Weights of a small transformer language model: a variant of Muon for these matrices.
Each number is 50 + 12 x the weight over the matrix's rms, rounded and kept within 0 to 99. Layers, rows and columns count from 0.

# gate: layer 7 MLP gate, 512x192, rms 0.246, rows 46-57, columns 0-191
# up: layer 7 MLP up, 512x192, rms 0.246, rows 46-57, columns 0-191
# down: layer 7 MLP down (transposed), 512x192, rms 0.256, rows 46-57, columns 0-191
gate46:41 45 49 69 42 64 34 44 45 66 49 53 66 70 54 55 75 50 54 59 67 67 30 47 30 49 29 56 60 37 54 43 44 50 42 57 39 72 35 46 58 64 48 28 34 55 33 43 62 31 55 58 68 53 45 46 50 74 53 50 44 44 56 37 50 47 51 56 40 52 59 34 44 60 47 52 45 57 53 36 57 69 32 64 35 39 44 74 34 53 80 41 49 38 78 34 37 34 66 53 45 59 52 58 56 47 59 57 56 39 44 45 36 53 50 48 69 56 37 35 52 52 58 22 51 22 51 18 51 40 57 41 42 69 40 44 45 63 57 60 44 57 45 75 68 46 33 61 42 38 28 31 44 31 51 52 38 56 40 39 75 43 38 68 74 78 77 63 30 76 68 55 59 46 55 50 40 38 66 27 53 60 52 25 36 43 51 44 49 53 53 54
up46:49 69 46 55 65 51 40 65 65 48 49 44 40 39 26 39 40 38 35 25 67 57 44 54 47 42 88 49 64 56 41 52 41 27 46 42 45 33 65 65 64 37 46 52 55 44 45 58 42 44 52 46 68 54 57 56 60 60 42 50 56 52 31 56 66 48 48 47 55 36 75 69 39 53 28 50 73 56 50 46 50 53 45 48 52 59 45 33 73 45 52 53 57 41 35 72 56 63 30 40 37 50 49 53 31 42 58 64 38 62 34 55 55 50 48 37 40 61 59 70 53 42 57 44 44 64 42 57 62 58 45 44 62 46 35 63 49 44 51 58 59 33 60 67 54 38 61 39 42 60 64 66 44 68 56 56 46 58 66 74 64 67 66 42 48 60 52 35 60 42 44 61 43 55 42 50 62 63 21 73 34 53 29 82 41 52 56 62 31 31 33 36
down46:63 72 58 36 41 56 31 45 50 77 58 51 52 47 64 49 43 56 54 71 44 39 55 54 37 65 68 46 52 47 44 51 46 48 78 25 53 52 53 47 54 44 47 46 44 36 37 59 43 50 45 30 62 42 78 47 36 35 36 39 51 61 50 38 42 45 61 44 66 58 66 48 53 37 21 61 54 31 53 33 52 52 31 54 55 52 52 31 49 37 56 30 45 67 44 47 57 42 54 64 27 34 41 50 47 40 64 53 68 48 55 49 33 32 62 50 68 49 36 55 54 64 50 68 50 54 60 37 62 47 51 38 58 46 53 68 41 29 46 56 50 55 37 58 59 45 50 79 37 60 33 63 63 52 67 58 57 40 49 58 35 50 61 51 53 40 60 51 65 45 44 23 48 43 48 58 77 61 77 48 50 45 44 57 28 58 31 59 36 61 36 64
gate47:65 42 34 81 65 56 53 49 72 44 44 60 51 58 56 40 61 43 53 46 64 47 52 49 39 58 65 47 35 30 72 27 66 53 48 63 15 52 42 46 54 73 42 52 46 50 56 82 75 52 47 67 67 66 72 70 48 67 54 41 48 20 37 34 55 60 36 74 30 64 47 44 50 57 83 55 85 48 55 55 55 62 61 43 47 47 44 63 41 65 63 54 66 42 63 78 44 35 40 52 68 62 57 52 67 35 57 36 85 34 74 54 49 47 55 64 46 58 44 14 45 65 31 21 68 54 40 47 13 35 51 60 33 47 35 61 53 54 64 28 40 69 45 31 42 54 64 65 42 39 29 62 54 45 49 56 53 44 53 57 43 51 64 37 56 35 50 32 50 43 42 67 61 59 55 41 42 50 29 55 40 47 64 61 51 36 65 41 58 54 52 41
up47:63 48 65 51 39 40 37 54 35 46 55 61 32 64 50 45 71 72 49 53 66 45 46 66 42 75 54 51 69 56 40 59 46 23 68 70 53 48 45 65 59 48 48 52 61 39 57 43 40 50 58 71 52 49 39 43 80 38 52 51 57 66 68 62 39 39 44 47 28 43 56 63 55 25 43 55 35 42 51 21 70 59 70 39 27 46 33 57 45 42 64 22 68 43 76 67 52 40 48 61 30 48 52 45 49 67 52 38 52 20 58 73 32 54 52 55 46 63 45 52 59 32 48 48 83 54 55 88 36 32 42 61 44 38 55 63 49 40 63 37 76 50 61 45 66 52 37 23 79 39 56 47 36 42 57 44 65 43 48 73 44 58 51 57 40 61 43 43 52 42 46 42 34 51 57 56 18 74 55 45 55 44 33 33 50 32 24 66 38 42 29 51
down47:30 62 72 53 16 31 45 66 26 70 37 72 43 69 47 59 67 61 47 49 55 52 46 71 62 77 61 48 40 52 31 39 28 46 49 70 37 23 36 48 62 69 60 43 49 36 57 54 59 44 53 59 45 45 45 78 60 50 51 55 70 43 43 56 48 35 35 40 57 65 58 40 36 27 33 53 53 46 39 13 31 56 49 50 22 41 36 64 51 44 56 18 71 55 50 64 44 71 72 48 48 29 55 38 54 49 59 54 62 04 59 58 52 53 61 69 26 69 46 70 53 58 47 67 42 35 55 59 48 50 57 61 44 58 59 57 49 48 43 37 64 46 59 45 48 43 36 41 58 30 59 49 30 63 55 45 48 45 56 45 51 69 58 46 57 68 54 52 70 56 47 68 52 71 36 48 44 63 74 67 64 41 30 25 45 58 18 38 39 52 45 47
gate48:73 48 29 76 74 49 60 46 65 50 45 64 54 40 38 38 40 35 51 58 54 63 54 49 55 54 59 61 54 46 54 28 59 66 42 71 48 55 48 34 61 26 67 64 56 36 52 46 47 55 64 44 60 72 34 48 68 45 33 56 36 50 43 52 38 41 51 74 70 46 28 45 41 35 34 54 44 57 66 54 71 27 38 28 48 49 27 38 37 39 54 48 62 39 45 39 60 38 49 39 68 56 64 58 63 31 21 56 39 47 57 68 48 56 48 56 56 49 57 40 40 53 37 52 24 33 46 48 35 48 33 37 39 37 35 71 69 46 46 45 53 67 47 54 53 46 27 30 70 53 74 58 52 44 65 53 48 29 37 53 54 44 51 41 66 53 35 51 35 51 41 39 65 45 53 59 43 54 66 27 42 55 50 37 47 44 41 55 32 46 50 50
up48:56 56 43 62 63 39 35 51 62 52 44 57 38 35 67 49 36 46 43 43 45 65 51 54 48 37 61 34 63 59 54 56 66 64 57 77 19 42 42 62 63 33 52 64 48 51 52 42 55 39 68 42 52 43 65 38 63 36 30 58 57 38 55 47 37 46 56 65 66 66 48 50 44 65 49 70 37 54 59 55 78 52 39 50 93 48 27 47 44 36 44 43 70 36 58 62 64 51 41 28 44 63 41 74 52 53 47 53 62 54 49 60 58 43 35 72 42 38 49 29 41 29 31 57 51 56 47 51 58 59 28 66 62 26 60 53 56 48 47 55 55 44 50 64 45 45 57 62 64 42 55 42 34 63 52 54 57 43 43 56 43 38 18 28 39 45 45 45 69 12 35 35 74 52 51 52 47 39 60 45 42 30 59 54 54 60 50 46 60 43 58 60
down48:52 43 36 52 54 73 52 69 41 63 55 57 45 43 58 22 38 54 60 24 43 40 44 63 45 51 48 60 46 45 50 52 31 45 48 47 39 55 27 57 51 40 47 58 47 26 44 39 54 70 55 64 48 57 66 48 57 63 53 49 40 56 48 39 27 35 42 79 54 49 66 30 43 29 41 69 49 58 41 48 49 56 67 43 49 46 58 43 57 46 70 37 40 55 42 57 62 53 71 66 53 54 63 42 50 32 48 39 53 46 53 06 38 64 39 44 25 55 47 58 50 44 69 77 54 53 51 56 71 45 66 64 46 59 53 39 77 47 65 45 61 49 55 49 62 49 42 34 52 49 51 44 66 49 28 54 67 28 48 68 45 53 47 53 58 41 38 57 51 36 55 50 55 49 49 44 26 59 23 50 71 48 63 73 65 58 35 28 41 35 62 53
gate49:43 51 34 52 65 47 57 47 41 78 64 48 34 32 56 47 55 70 63 46 51 60 36 25 42 45 63 54 73 43 57 56 64 39 44 66 74 71 62 32 40 41 53 57 63 52 45 55 49 35 40 59 58 53 58 49 60 19 50 42 53 45 53 44 48 23 43 32 53 51 49 59 48 43 67 44 65 55 63 64 28 48 35 49 35 65 72 43 61 52 48 47 48 58 40 39 47 48 52 30 47 46 61 65 64 63 67 33 53 56 48 59 57 55 52 72 38 45 54 59 37 42 57 55 61 52 59 49 35 33 41 61 60 41 62 51 51 49 53 41 72 46 45 36 41 46 46 41 46 48 33 51 47 57 39 51 45 69 58 27 23 40 47 46 47 30 70 52 51 16 51 57 48 56 69 51 56 48 52 64 63 40 63 61 43 62 47 60 58 30 35 41
up49:52 60 65 44 51 52 69 40 41 49 36 40 33 41 33 62 38 46 42 63 60 56 61 34 38 67 52 75 64 83 62 53 51 38 49 49 69 75 58 65 51 50 45 54 53 56 12 33 57 65 48 56 64 66 65 44 53 64 60 38 64 53 25 64 47 39 41 47 46 69 60 38 58 57 24 47 44 30 35 39 30 47 74 38 27 50 41 15 49 53 55 47 50 60 50 54 58 17 58 50 58 79 52 22 66 58 67 51 52 43 52 56 50 35 54 53 34 44 34 79 45 47 61 57 49 59 36 41 44 64 65 43 39 35 65 47 58 43 54 38 40 46 37 51 46 76 73 42 62 34 54 48 56 44 49 56 70 40 48 28 56 55 49 47 52 51 61 54 56 40 39 64 56 41 40 49 64 53 58 54 55 65 60 58 45 44 59 42 37 46 47 39
down49:55 44 36 44 52 46 45 40 31 52 45 42 44 50 52 57 42 39 40 57 56 46 57 27 48 31 49 54 65 33 39 59 66 38 56 26 33 65 37 45 50 59 68 71 44 56 26 62 54 63 54 36 70 42 53 39 56 36 54 40 51 28 60 53 55 50 84 52 56 48 51 43 61 38 36 47 48 49 62 82 38 44 70 51 53 51 62 57 55 69 38 49 60 42 53 63 62 48 41 58 50 60 41 56 35 63 50 54 20 57 60 41 66 39 47 29 52 47 52 47 20 59 49 45 55 73 37 43 19 56 40 68 57 33 54 52 42 59 36 59 56 59 68 47 26 41 54 46 56 76 51 64 41 51 38 33 60 36 53 60 43 61 51 55 46 57 58 73 44 27 49 71 41 45 38 52 33 52 74 59 59 48 80 45 43 56 39 44 49 36 61 43
gate50:55 43 54 52 49 37 53 41 54 50 43 46 51 46 49 53 51 53 69 39 58 45 58 56 48 47 32 57 32 38 37 19 50 59 42 69 49 52 51 88 30 67 58 53 78 53 56 54 46 60 42 42 67 51 44 50 58 55 55 54 47 62 69 59 43 54 47 37 53 53 30 45 44 36 43 68 56 56 64 53 47 48 41 48 55 33 61 53 47 38 55 66 55 47 50 62 54 57 73 50 68 49 48 41 46 28 44 54 54 58 64 67 50 53 56 47 51 56 55 50 61 35 19 49 49 45 55 75 59 41 44 42 60 49 46 65 33 57 44 22 28 47 49 49 43 76 38 55 47 66 26 62 58 55 47 58 48 54 52 54 48 42 53 48 56 57 35 67 59 50 44 50 40 53 36 47 49 62 67 44 61 51 44 53 52 24 54 50 39 44 61 52
up50:39 57 60 59 42 54 80 64 47 44 42 48 66 26 28 60 54 46 41 65 52 72 52 42 75 52 59 48 56 57 40 49 44 42 61 20 50 43 46 51 65 40 55 61 18 33 47 43 73 53 53 63 50 65 67 49 48 34 67 64 40 56 52 43 62 71 56 55 48 30 52 52 23 47 50 58 41 56 42 53 54 51 57 53 50 35 51 56 53 62 50 54 55 61 60 44 46 57 23 28 43 46 60 32 43 64 49 53 38 46 48 57 63 57 43 47 68 83 42 67 39 55 50 56 45 58 42 36 53 61 64 41 61 46 60 36 47 50 53 65 65 40 46 64 46 46 45 30 53 39 50 14 53 43 42 38 59 52 54 31 50 53 60 35 49 52 47 43 39 40 45 31 41 60 45 47 41 35 44 42 48 57 37 50 53 58 57 53 44 44 41 77
down50:49 66 56 45 40 43 46 51 68 36 45 34 41 71 51 46 27 59 44 56 60 51 62 58 59 41 61 39 52 44 45 65 62 53 36 47 50 45 47 31 44 42 75 44 53 45 44 58 54 32 43 53 53 63 36 59 59 33 34 46 41 43 11 57 56 49 41 51 21 46 67 54 69 51 59 36 60 59 64 53 55 53 41 67 53 57 52 48 58 44 57 41 54 62 44 54 48 56 36 70 72 62 51 38 53 64 54 43 38 53 54 40 39 43 46 52 35 30 55 48 57 76 51 62 45 37 64 75 78 50 37 56 48 47 59 65 51 46 59 55 55 42 44 48 37 64 52 36 41 55 64 42 40 78 58 62 52 46 45 37 59 66 25 57 47 34 55 42 51 57 44 55 35 54 46 57 63 50 33 66 36 48 42 36 36 61 47 41 33 60 35 51
gate51:28 40 51 51 55 45 57 53 44 47 52 61 57 56 39 53 49 42 56 58 36 48 47 61 46 41 57 39 53 29 47 58 51 64 65 36 52 48 52 52 47 49 57 64 42 57 46 46 64 55 44 54 53 58 51 41 39 55 56 31 62 29 53 41 50 47 54 58 46 47 44 55 47 49 52 53 42 53 48 42 49 56 31 44 45 43 38 33 39 46 52 50 54 57 51 35 52 65 48 45 48 62 60 59 44 41 34 54 30 48 47 58 50 59 45 59 49 61 69 46 68 44 46 43 40 54 41 57 62 66 49 53 59 43 51 42 26 48 44 40 65 23 47 50 47 48 40 55 58 46 50 49 77 30 61 54 52 51 58 51 56 53 44 50 52 47 33 52 45 46 40 52 51 39 53 46 39 56 60 48 44 44 37 37 66 70 37 43 54 53 49 61
up51:41 46 57 44 50 32 48 36 45 32 68 42 42 71 48 38 56 62 40 49 45 40 44 54 52 43 51 57 32 57 33 67 41 44 57 55 44 39 40 55 51 56 43 44 59 45 58 54 74 40 47 55 51 32 55 61 55 62 44 50 48 46 45 61 34 56 35 28 55 46 33 37 56 44 50 80 43 41 33 35 43 62 48 42 51 58 51 49 41 46 53 52 62 30 51 65 56 63 55 54 47 48 55 52 54 51 74 68 41 45 35 51 42 47 58 62 65 53 51 59 46 45 53 68 33 54 63 47 43 48 53 51 51 60 61 28 48 55 40 50 59 69 54 68 31 50 48 51 61 43 61 45 51 55 39 50 44 48 57 63 55 51 52 42 45 48 44 45 69 47 46 54 63 38 60 49 59 48 46 56 70 44 29 50 60 33 54 71 65 70 48 49
down51:85 59 41 48 46 55 51 43 60 73 46 54 51 40 66 56 49 64 33 55 66 46 46 31 42 59 47 48 60 50 52 46 55 52 48 51 52 57 55 47 51 56 38 48 42 40 42 53 37 43 68 71 69 51 22 41 55 43 47 34 41 54 47 47 53 45 57 38 44 51 56 54 56 82 44 59 52 61 55 61 33 50 51 44 46 61 41 56 44 69 59 57 42 58 42 41 50 38 48 52 53 50 40 56 45 59 47 35 54 54 45 54 51 37 37 32 61 50 22 52 44 47 47 31 63 49 63 50 37 46 30 48 44 47 40 64 63 56 52 42 50 48 43 46 55 50 54 52 62 63 66 41 49 63 50 50 56 46 45 49 40 53 48 64 50 57 51 49 57 47 69 42 51 63 47 58 54 58 67 50 52 66 44 57 34 47 60 49 34 55 42 24
gate52:63 63 22 55 62 52 49 44 72 29 29 48 34 45 51 57 70 48 63 52 36 48 57 51 38 22 43 69 43 66 67 53 39 30 45 56 42 60 70 69 44 35 55 47 30 51 18 57 54 45 38 53 55 41 59 46 29 65 54 57 69 78 43 52 50 68 66 50 62 58 62 53 38 34 56 38 49 17 55 47 43 51 49 64 64 56 58 35 42 52 78 55 70 24 54 56 30 29 49 32 52 58 59 51 70 45 40 53 50 50 50 62 45 53 36 74 19 43 34 75 46 53 45 51 69 45 46 48 50 63 33 48 36 56 55 60 49 48 68 43 52 20 49 56 47 55 36 60 50 37 45 62 55 36 53 62 32 62 36 41 17 27 46 52 34 44 52 42 55 64 85 31 57 74 55 55 38 46 65 59 18 42 46 38 57 54 42 42 60 27 46 45
up52:50 69 49 64 35 24 39 66 67 63 53 31 49 58 33 48 48 41 38 64 41 61 67 49 51 53 43 50 50 52 60 34 62 40 56 42 37 67 62 78 50 41 62 52 23 38 50 43 42 59 43 34 24 59 43 23 43 45 57 35 45 34 63 53 49 52 27 50 58 64 54 69 36 77 48 73 24 35 44 65 51 43 49 36 64 40 40 52 51 52 40 57 38 79 41 54 51 55 49 50 46 31 64 63 50 60 74 37 60 38 45 53 75 34 43 40 54 40 36 50 61 50 39 36 51 50 49 26 39 52 44 70 49 61 56 71 75 64 41 32 71 49 46 48 59 69 58 31 16 50 34 45 60 57 58 62 45 68 19 53 59 42 39 52 73 68 73 55 32 53 49 22 56 38 52 37 46 57 51 48 51 26 44 69 59 41 32 34 65 45 38 69
down52:44 32 46 54 55 47 49 55 64 50 48 61 42 23 58 59 57 66 56 38 66 39 91 63 42 47 58 56 40 41 37 59 57 53 61 40 39 52 17 42 45 32 42 42 62 32 20 69 62 52 47 53 49 43 47 65 53 69 51 50 67 62 58 45 59 63 35 32 43 53 51 35 62 43 54 31 30 65 47 57 63 62 40 37 40 28 64 70 32 89 46 47 48 55 58 80 43 54 59 60 62 65 43 48 54 52 35 57 27 44 66 57 56 57 35 46 58 38 36 57 40 70 67 50 38 54 69 60 52 45 55 65 48 42 57 49 33 38 30 55 47 48 53 59 28 29 64 38 36 39 57 38 21 67 51 48 67 71 58 28 44 48 46 38 32 34 33 43 61 61 52 73 54 59 50 51 44 29 28 42 41 55 45 74 70 86 72 30 30 58 62 28
gate53:55 40 41 53 56 57 68 67 62 40 48 67 71 56 74 24 33 55 61 45 48 55 56 42 52 36 62 39 41 51 38 65 49 38 61 60 52 58 56 64 55 57 42 42 42 64 40 61 63 58 50 38 40 68 54 63 30 49 74 46 66 65 54 34 36 42 40 64 68 43 83 65 66 54 61 60 24 59 49 55 58 70 41 69 28 45 30 35 74 54 24 43 30 37 59 60 42 46 86 50 49 44 50 31 56 42 69 58 31 44 43 46 49 53 51 25 45 38 56 52 50 56 51 53 40 34 53 48 54 48 60 40 47 34 74 44 60 67 41 59 42 70 47 45 38 50 47 39 64 50 54 31 27 44 62 42 36 49 57 80 67 49 54 49 51 55 48 60 33 57 44 57 32 43 48 18 54 84 18 64 53 59 35 21 49 65 46 53 23 62 50 53
up53:49 58 55 55 49 41 62 47 51 50 70 77 43 52 74 41 45 43 44 66 47 50 54 45 63 62 43 44 71 48 49 44 48 48 63 28 57 52 42 82 66 64 54 31 31 39 69 41 27 58 63 47 34 48 74 49 50 57 42 25 51 48 45 34 46 47 56 66 51 55 31 60 50 41 60 60 60 36 51 52 49 78 40 57 77 45 38 58 33 55 67 67 30 49 64 52 37 64 71 53 59 43 36 63 57 60 51 47 48 70 40 45 41 63 54 58 48 48 35 62 49 65 40 61 69 26 66 42 53 54 45 52 30 51 69 48 55 37 62 39 56 56 43 49 56 58 47 47 40 48 29 52 44 50 49 45 47 50 45 55 43 41 41 53 36 58 61 49 41 57 61 66 55 55 58 18 39 32 82 40 46 49 72 49 50 43 67 58 20 63 50 38
down53:55 48 55 52 43 56 32 37 55 67 57 54 30 47 43 61 57 68 56 42 67 49 65 43 53 46 64 36 65 37 57 48 56 38 35 48 46 43 58 42 58 54 64 56 58 47 48 49 80 38 55 51 70 50 69 42 41 38 30 57 75 29 84 43 50 51 38 47 53 58 34 48 33 56 71 42 51 59 24 32 49 34 22 56 36 68 65 35 59 53 52 86 51 50 56 62 51 38 63 56 33 36 60 40 63 62 53 50 35 42 69 52 72 53 56 68 64 45 50 53 66 43 33 52 53 35 48 45 29 71 46 49 52 43 23 54 66 60 52 59 49 39 50 51 52 51 32 54 51 57 34 46 74 38 49 51 42 36 31 41 59 47 51 79 28 46 46 27 81 45 44 56 49 54 45 57 40 46 34 66 53 19 38 75 26 51 58 68 40 71 55 53
gate54:37 30 45 73 69 54 47 65 55 62 34 30 44 51 47 47 54 63 69 39 50 58 51 24 45 65 26 49 53 41 32 53 40 42 45 63 60 50 58 36 46 55 43 56 61 53 47 45 45 53 51 64 55 59 46 66 42 64 85 56 45 55 43 29 41 44 57 41 54 43 49 52 64 57 48 51 34 46 67 44 58 63 70 51 45 51 52 41 47 36 46 47 33 43 69 50 56 39 41 60 31 33 48 57 39 45 58 72 36 52 44 58 45 53 58 56 45 55 45 35 30 25 55 44 42 65 35 16 34 32 33 48 45 50 56 49 58 56 57 29 57 55 42 54 59 42 49 54 42 64 64 33 81 50 46 52 33 68 34 69 62 65 55 58 49 45 63 54 60 69 40 61 41 62 61 55 58 32 50 58 56 42 47 38 61 45 39 55 37 39 51 66
up54:71 58 43 50 39 67 58 43 64 60 68 44 47 49 53 51 38 60 55 49 59 47 71 47 58 59 59 39 50 63 62 60 36 46 45 59 52 54 51 54 30 47 45 39 67 56 43 50 42 43 67 53 75 38 39 64 38 62 52 31 50 65 61 57 31 40 53 55 37 44 35 47 31 46 41 37 52 33 62 67 46 60 44 49 48 51 43 49 47 66 44 42 55 51 51 49 57 47 56 40 45 56 46 58 40 44 46 56 28 48 35 38 38 67 30 64 38 30 57 47 40 46 49 62 50 53 39 25 58 60 37 42 34 62 43 47 56 57 38 52 46 48 49 44 56 42 41 37 66 46 60 53 55 75 46 50 34 48 49 26 28 92 73 44 52 69 25 65 46 47 41 50 50 66 55 44 52 56 35 41 48 52 57 40 63 37 56 56 54 73 52 49
down54:51 35 36 20 57 43 45 39 52 38 46 57 56 63 47 39 47 57 60 36 51 49 43 47 41 40 57 57 53 47 58 67 50 60 41 77 58 59 55 49 68 57 52 33 58 35 61 65 70 51 72 50 47 43 42 74 38 61 58 61 50 47 55 60 54 44 65 29 36 42 55 52 43 43 71 60 55 52 42 33 67 56 45 34 55 49 54 54 51 37 72 51 59 49 60 49 47 40 35 55 57 37 45 33 59 37 44 54 44 63 52 29 69 34 17 39 55 50 58 38 55 50 52 67 64 45 45 41 54 31 50 53 40 20 49 61 54 43 54 55 57 40 60 53 73 38 43 27 49 70 46 32 65 51 51 52 65 40 36 44 41 66 50 54 30 67 57 76 73 48 47 40 58 64 58 43 51 39 42 53 54 48 60 50 19 34 49 57 35 47 65 55
gate55:28 54 49 27 76 42 29 68 50 63 55 66 28 47 41 70 43 44 50 59 40 68 53 53 51 67 47 77 70 44 49 54 37 64 45 43 52 57 62 52 54 76 37 65 31 47 44 68 52 39 62 44 43 59 42 42 72 28 46 57 51 52 62 52 47 68 46 58 66 49 40 72 41 54 56 44 46 67 57 50 41 47 52 49 40 30 52 47 29 56 11 42 63 46 54 60 72 63 42 59 51 63 61 48 29 87 50 51 58 59 31 41 14 61 64 44 30 71 46 27 52 66 59 47 65 39 59 61 58 70 52 52 48 36 60 57 43 65 48 49 25 54 63 45 27 26 67 41 49 52 48 47 67 48 53 36 35 50 45 53 45 54 42 54 43 27 61 47 54 45 63 56 61 49 65 65 46 62 33 47 41 26 49 48 63 38 57 70 54 42 39 63
up55:46 51 67 32 19 59 27 36 46 41 44 57 51 30 38 44 61 57 43 50 62 52 61 48 34 23 68 28 52 52 51 81 60 60 63 68 69 58 35 36 70 52 59 54 48 57 48 67 53 44 49 52 70 52 58 42 46 62 40 57 65 51 41 34 56 67 62 47 32 62 73 37 41 60 43 53 54 40 50 66 36 50 35 20 53 47 55 54 64 71 39 51 41 54 47 44 45 51 48 19 31 45 43 27 56 15 56 42 64 47 64 57 57 54 78 58 54 45 50 59 30 54 54 63 50 70 53 27 48 30 52 65 56 52 59 35 24 67 64 53 48 57 42 38 64 45 28 68 67 67 43 40 33 65 64 61 55 58 37 56 40 65 43 40 46 43 51 64 29 56 59 52 53 30 45 62 46 35 69 47 32 58 53 53 61 39 29 39 56 33 68 44
down55:72 29 71 56 37 50 32 37 46 30 51 49 55 47 32 31 63 38 53 56 47 43 74 56 43 36 57 26 46 59 25 67 85 64 51 52 60 34 51 62 59 51 65 41 68 63 64 58 45 48 42 75 46 47 38 64 67 64 59 49 62 43 72 19 58 35 53 56 43 38 58 64 37 57 45 58 25 49 44 48 31 48 33 40 44 43 35 45 68 62 46 59 70 74 54 35 44 36 46 41 52 38 75 64 38 56 64 41 45 56 40 85 63 38 48 62 83 41 54 57 36 41 61 61 44 44 59 40 64 44 50 68 32 52 58 49 36 37 43 65 63 34 54 46 59 43 27 33 46 55 30 34 36 48 58 53 50 39 55 64 64 51 47 59 56 69 55 79 61 42 40 52 39 39 53 61 31 46 64 39 48 47 51 66 53 34 38 43 56 57 47 54
gate56:57 67 39 55 77 47 31 80 66 50 44 39 50 33 72 45 53 54 50 34 34 57 54 51 34 43 46 43 59 74 66 70 26 37 76 66 43 50 74 64 54 42 54 32 55 49 64 23 33 62 66 44 27 42 64 38 44 35 54 46 73 50 34 47 59 55 79 50 56 53 42 19 56 59 55 71 47 54 52 72 64 64 28 72 57 44 55 54 53 54 33 65 37 46 52 36 51 29 58 53 56 47 58 54 61 52 43 27 54 78 39 65 72 45 43 48 60 42 52 68 51 54 37 30 58 48 31 35 38 48 51 58 40 66 41 68 70 46 42 65 47 21 34 43 57 42 66 41 30 56 24 62 47 47 42 44 54 30 48 48 44 63 35 44 52 31 35 33 44 44 54 39 51 55 51 21 38 49 38 43 34 44 23 33 38 44 55 32 50 50 61 49
up56:27 55 46 28 67 36 55 42 43 63 45 70 36 45 62 55 61 47 52 63 68 57 50 42 56 50 41 68 67 42 35 23 31 58 44 51 48 52 34 43 66 70 63 60 65 57 49 65 58 25 32 60 28 83 48 51 56 60 42 52 50 49 77 69 54 77 41 36 36 31 65 43 46 47 48 53 42 69 48 34 49 49 58 45 36 45 54 34 19 46 56 26 67 42 43 51 52 41 50 24 49 64 35 45 37 56 61 57 59 48 46 57 39 65 71 49 55 59 26 63 48 39 36 62 54 59 34 52 62 31 35 55 44 57 39 45 40 51 32 50 35 50 69 55 49 65 61 57 49 65 63 45 14 44 37 47 57 61 40 46 57 37 30 60 13 57 43 72 59 37 40 42 43 31 66 70 31 63 58 60 43 74 55 49 33 67 30 45 46 28 43 46
down56:50 66 38 35 46 45 27 48 39 41 48 57 49 50 78 53 29 73 40 65 49 48 46 61 40 70 52 49 53 46 75 26 74 66 59 23 25 44 22 47 51 53 52 39 52 31 36 54 61 31 45 46 41 67 44 53 50 38 49 53 42 57 29 74 44 53 27 63 57 48 50 43 47 53 44 48 62 46 47 39 39 69 48 51 57 48 57 56 62 56 72 39 73 51 28 64 70 52 34 52 37 59 49 61 54 54 50 51 44 38 73 38 53 50 58 46 38 36 48 45 48 45 34 53 38 42 57 54 99 59 57 50 47 21 62 59 64 22 60 56 36 49 67 42 17 62 42 45 58 31 60 51 73 59 74 48 43 52 49 46 60 41 47 44 49 48 38 65 54 52 57 23 56 44 57 51 62 35 60 73 56 58 78 52 51 61 61 43 34 60 42 81
gate57:41 29 30 70 38 61 52 68 54 71 64 47 46 67 67 55 57 36 74 35 46 47 45 45 76 30 43 71 34 69 44 38 54 63 42 71 50 42 35 41 56 41 49 51 49 39 62 32 37 54 47 33 55 28 40 00 56 46 58 66 57 71 43 38 36 55 46 67 62 75 45 35 46 49 45 41 43 63 35 36 52 45 59 42 29 61 52 54 45 61 44 58 52 36 52 36 38 48 50 66 50 43 48 57 65 38 60 49 44 37 49 65 58 51 43 41 25 50 68 68 54 54 49 51 25 54 55 44 66 62 64 42 39 55 45 48 53 52 56 55 52 50 58 43 49 28 49 40 63 52 34 45 65 42 59 54 53 61 72 55 29 52 56 62 29 60 72 48 43 57 38 54 41 49 36 53 48 60 31 33 40 55 25 33 39 41 39 69 36 37 48 45
up57:59 57 31 34 59 36 44 30 55 43 25 52 62 23 33 43 62 36 49 34 51 44 65 41 81 33 62 35 41 65 61 38 59 62 39 47 80 57 67 40 49 46 49 41 60 41 54 71 47 36 23 44 61 53 65 55 21 50 51 56 55 46 36 61 63 36 73 27 53 44 47 47 41 62 52 44 43 34 42 73 35 56 54 35 52 50 35 51 60 46 44 34 50 69 54 63 51 63 55 31 36 63 52 27 77 49 46 64 45 42 45 68 33 52 55 59 47 60 19 36 55 48 60 44 48 37 55 60 53 56 67 51 72 63 50 58 35 50 18 27 66 48 44 46 43 65 44 47 48 63 68 47 42 31 50 34 53 29 33 35 68 58 58 64 68 52 67 67 47 43 57 68 50 44 50 35 66 50 47 48 52 58 53 47 49 50 51 59 53 47 44 44
down57:60 64 58 66 51 47 69 37 40 46 52 44 44 10 28 41 44 52 58 58 39 45 47 50 43 55 55 36 48 48 51 54 67 55 45 46 74 41 51 37 24 68 58 47 41 32 53 39 52 34 43 67 54 40 57 75 52 36 54 51 54 65 55 27 36 56 52 58 65 57 29 60 37 60 65 44 61 51 62 70 42 78 43 52 41 56 26 56 51 28 48 35 54 33 70 59 37 45 43 44 68 50 44 38 51 42 59 53 43 66 47 85 28 47 57 83 60 55 53 43 60 69 51 56 53 39 61 27 39 30 40 62 54 50 48 48 50 39 46 39 50 58 59 24 48 85 40 54 34 37 64 80 46 32 54 42 44 41 43 49 67 32 44 81 66 56 46 46 50 38 46 53 60 46 59 56 43 55 41 33 38 41 65 38 72 41 53 51 63 63 52 49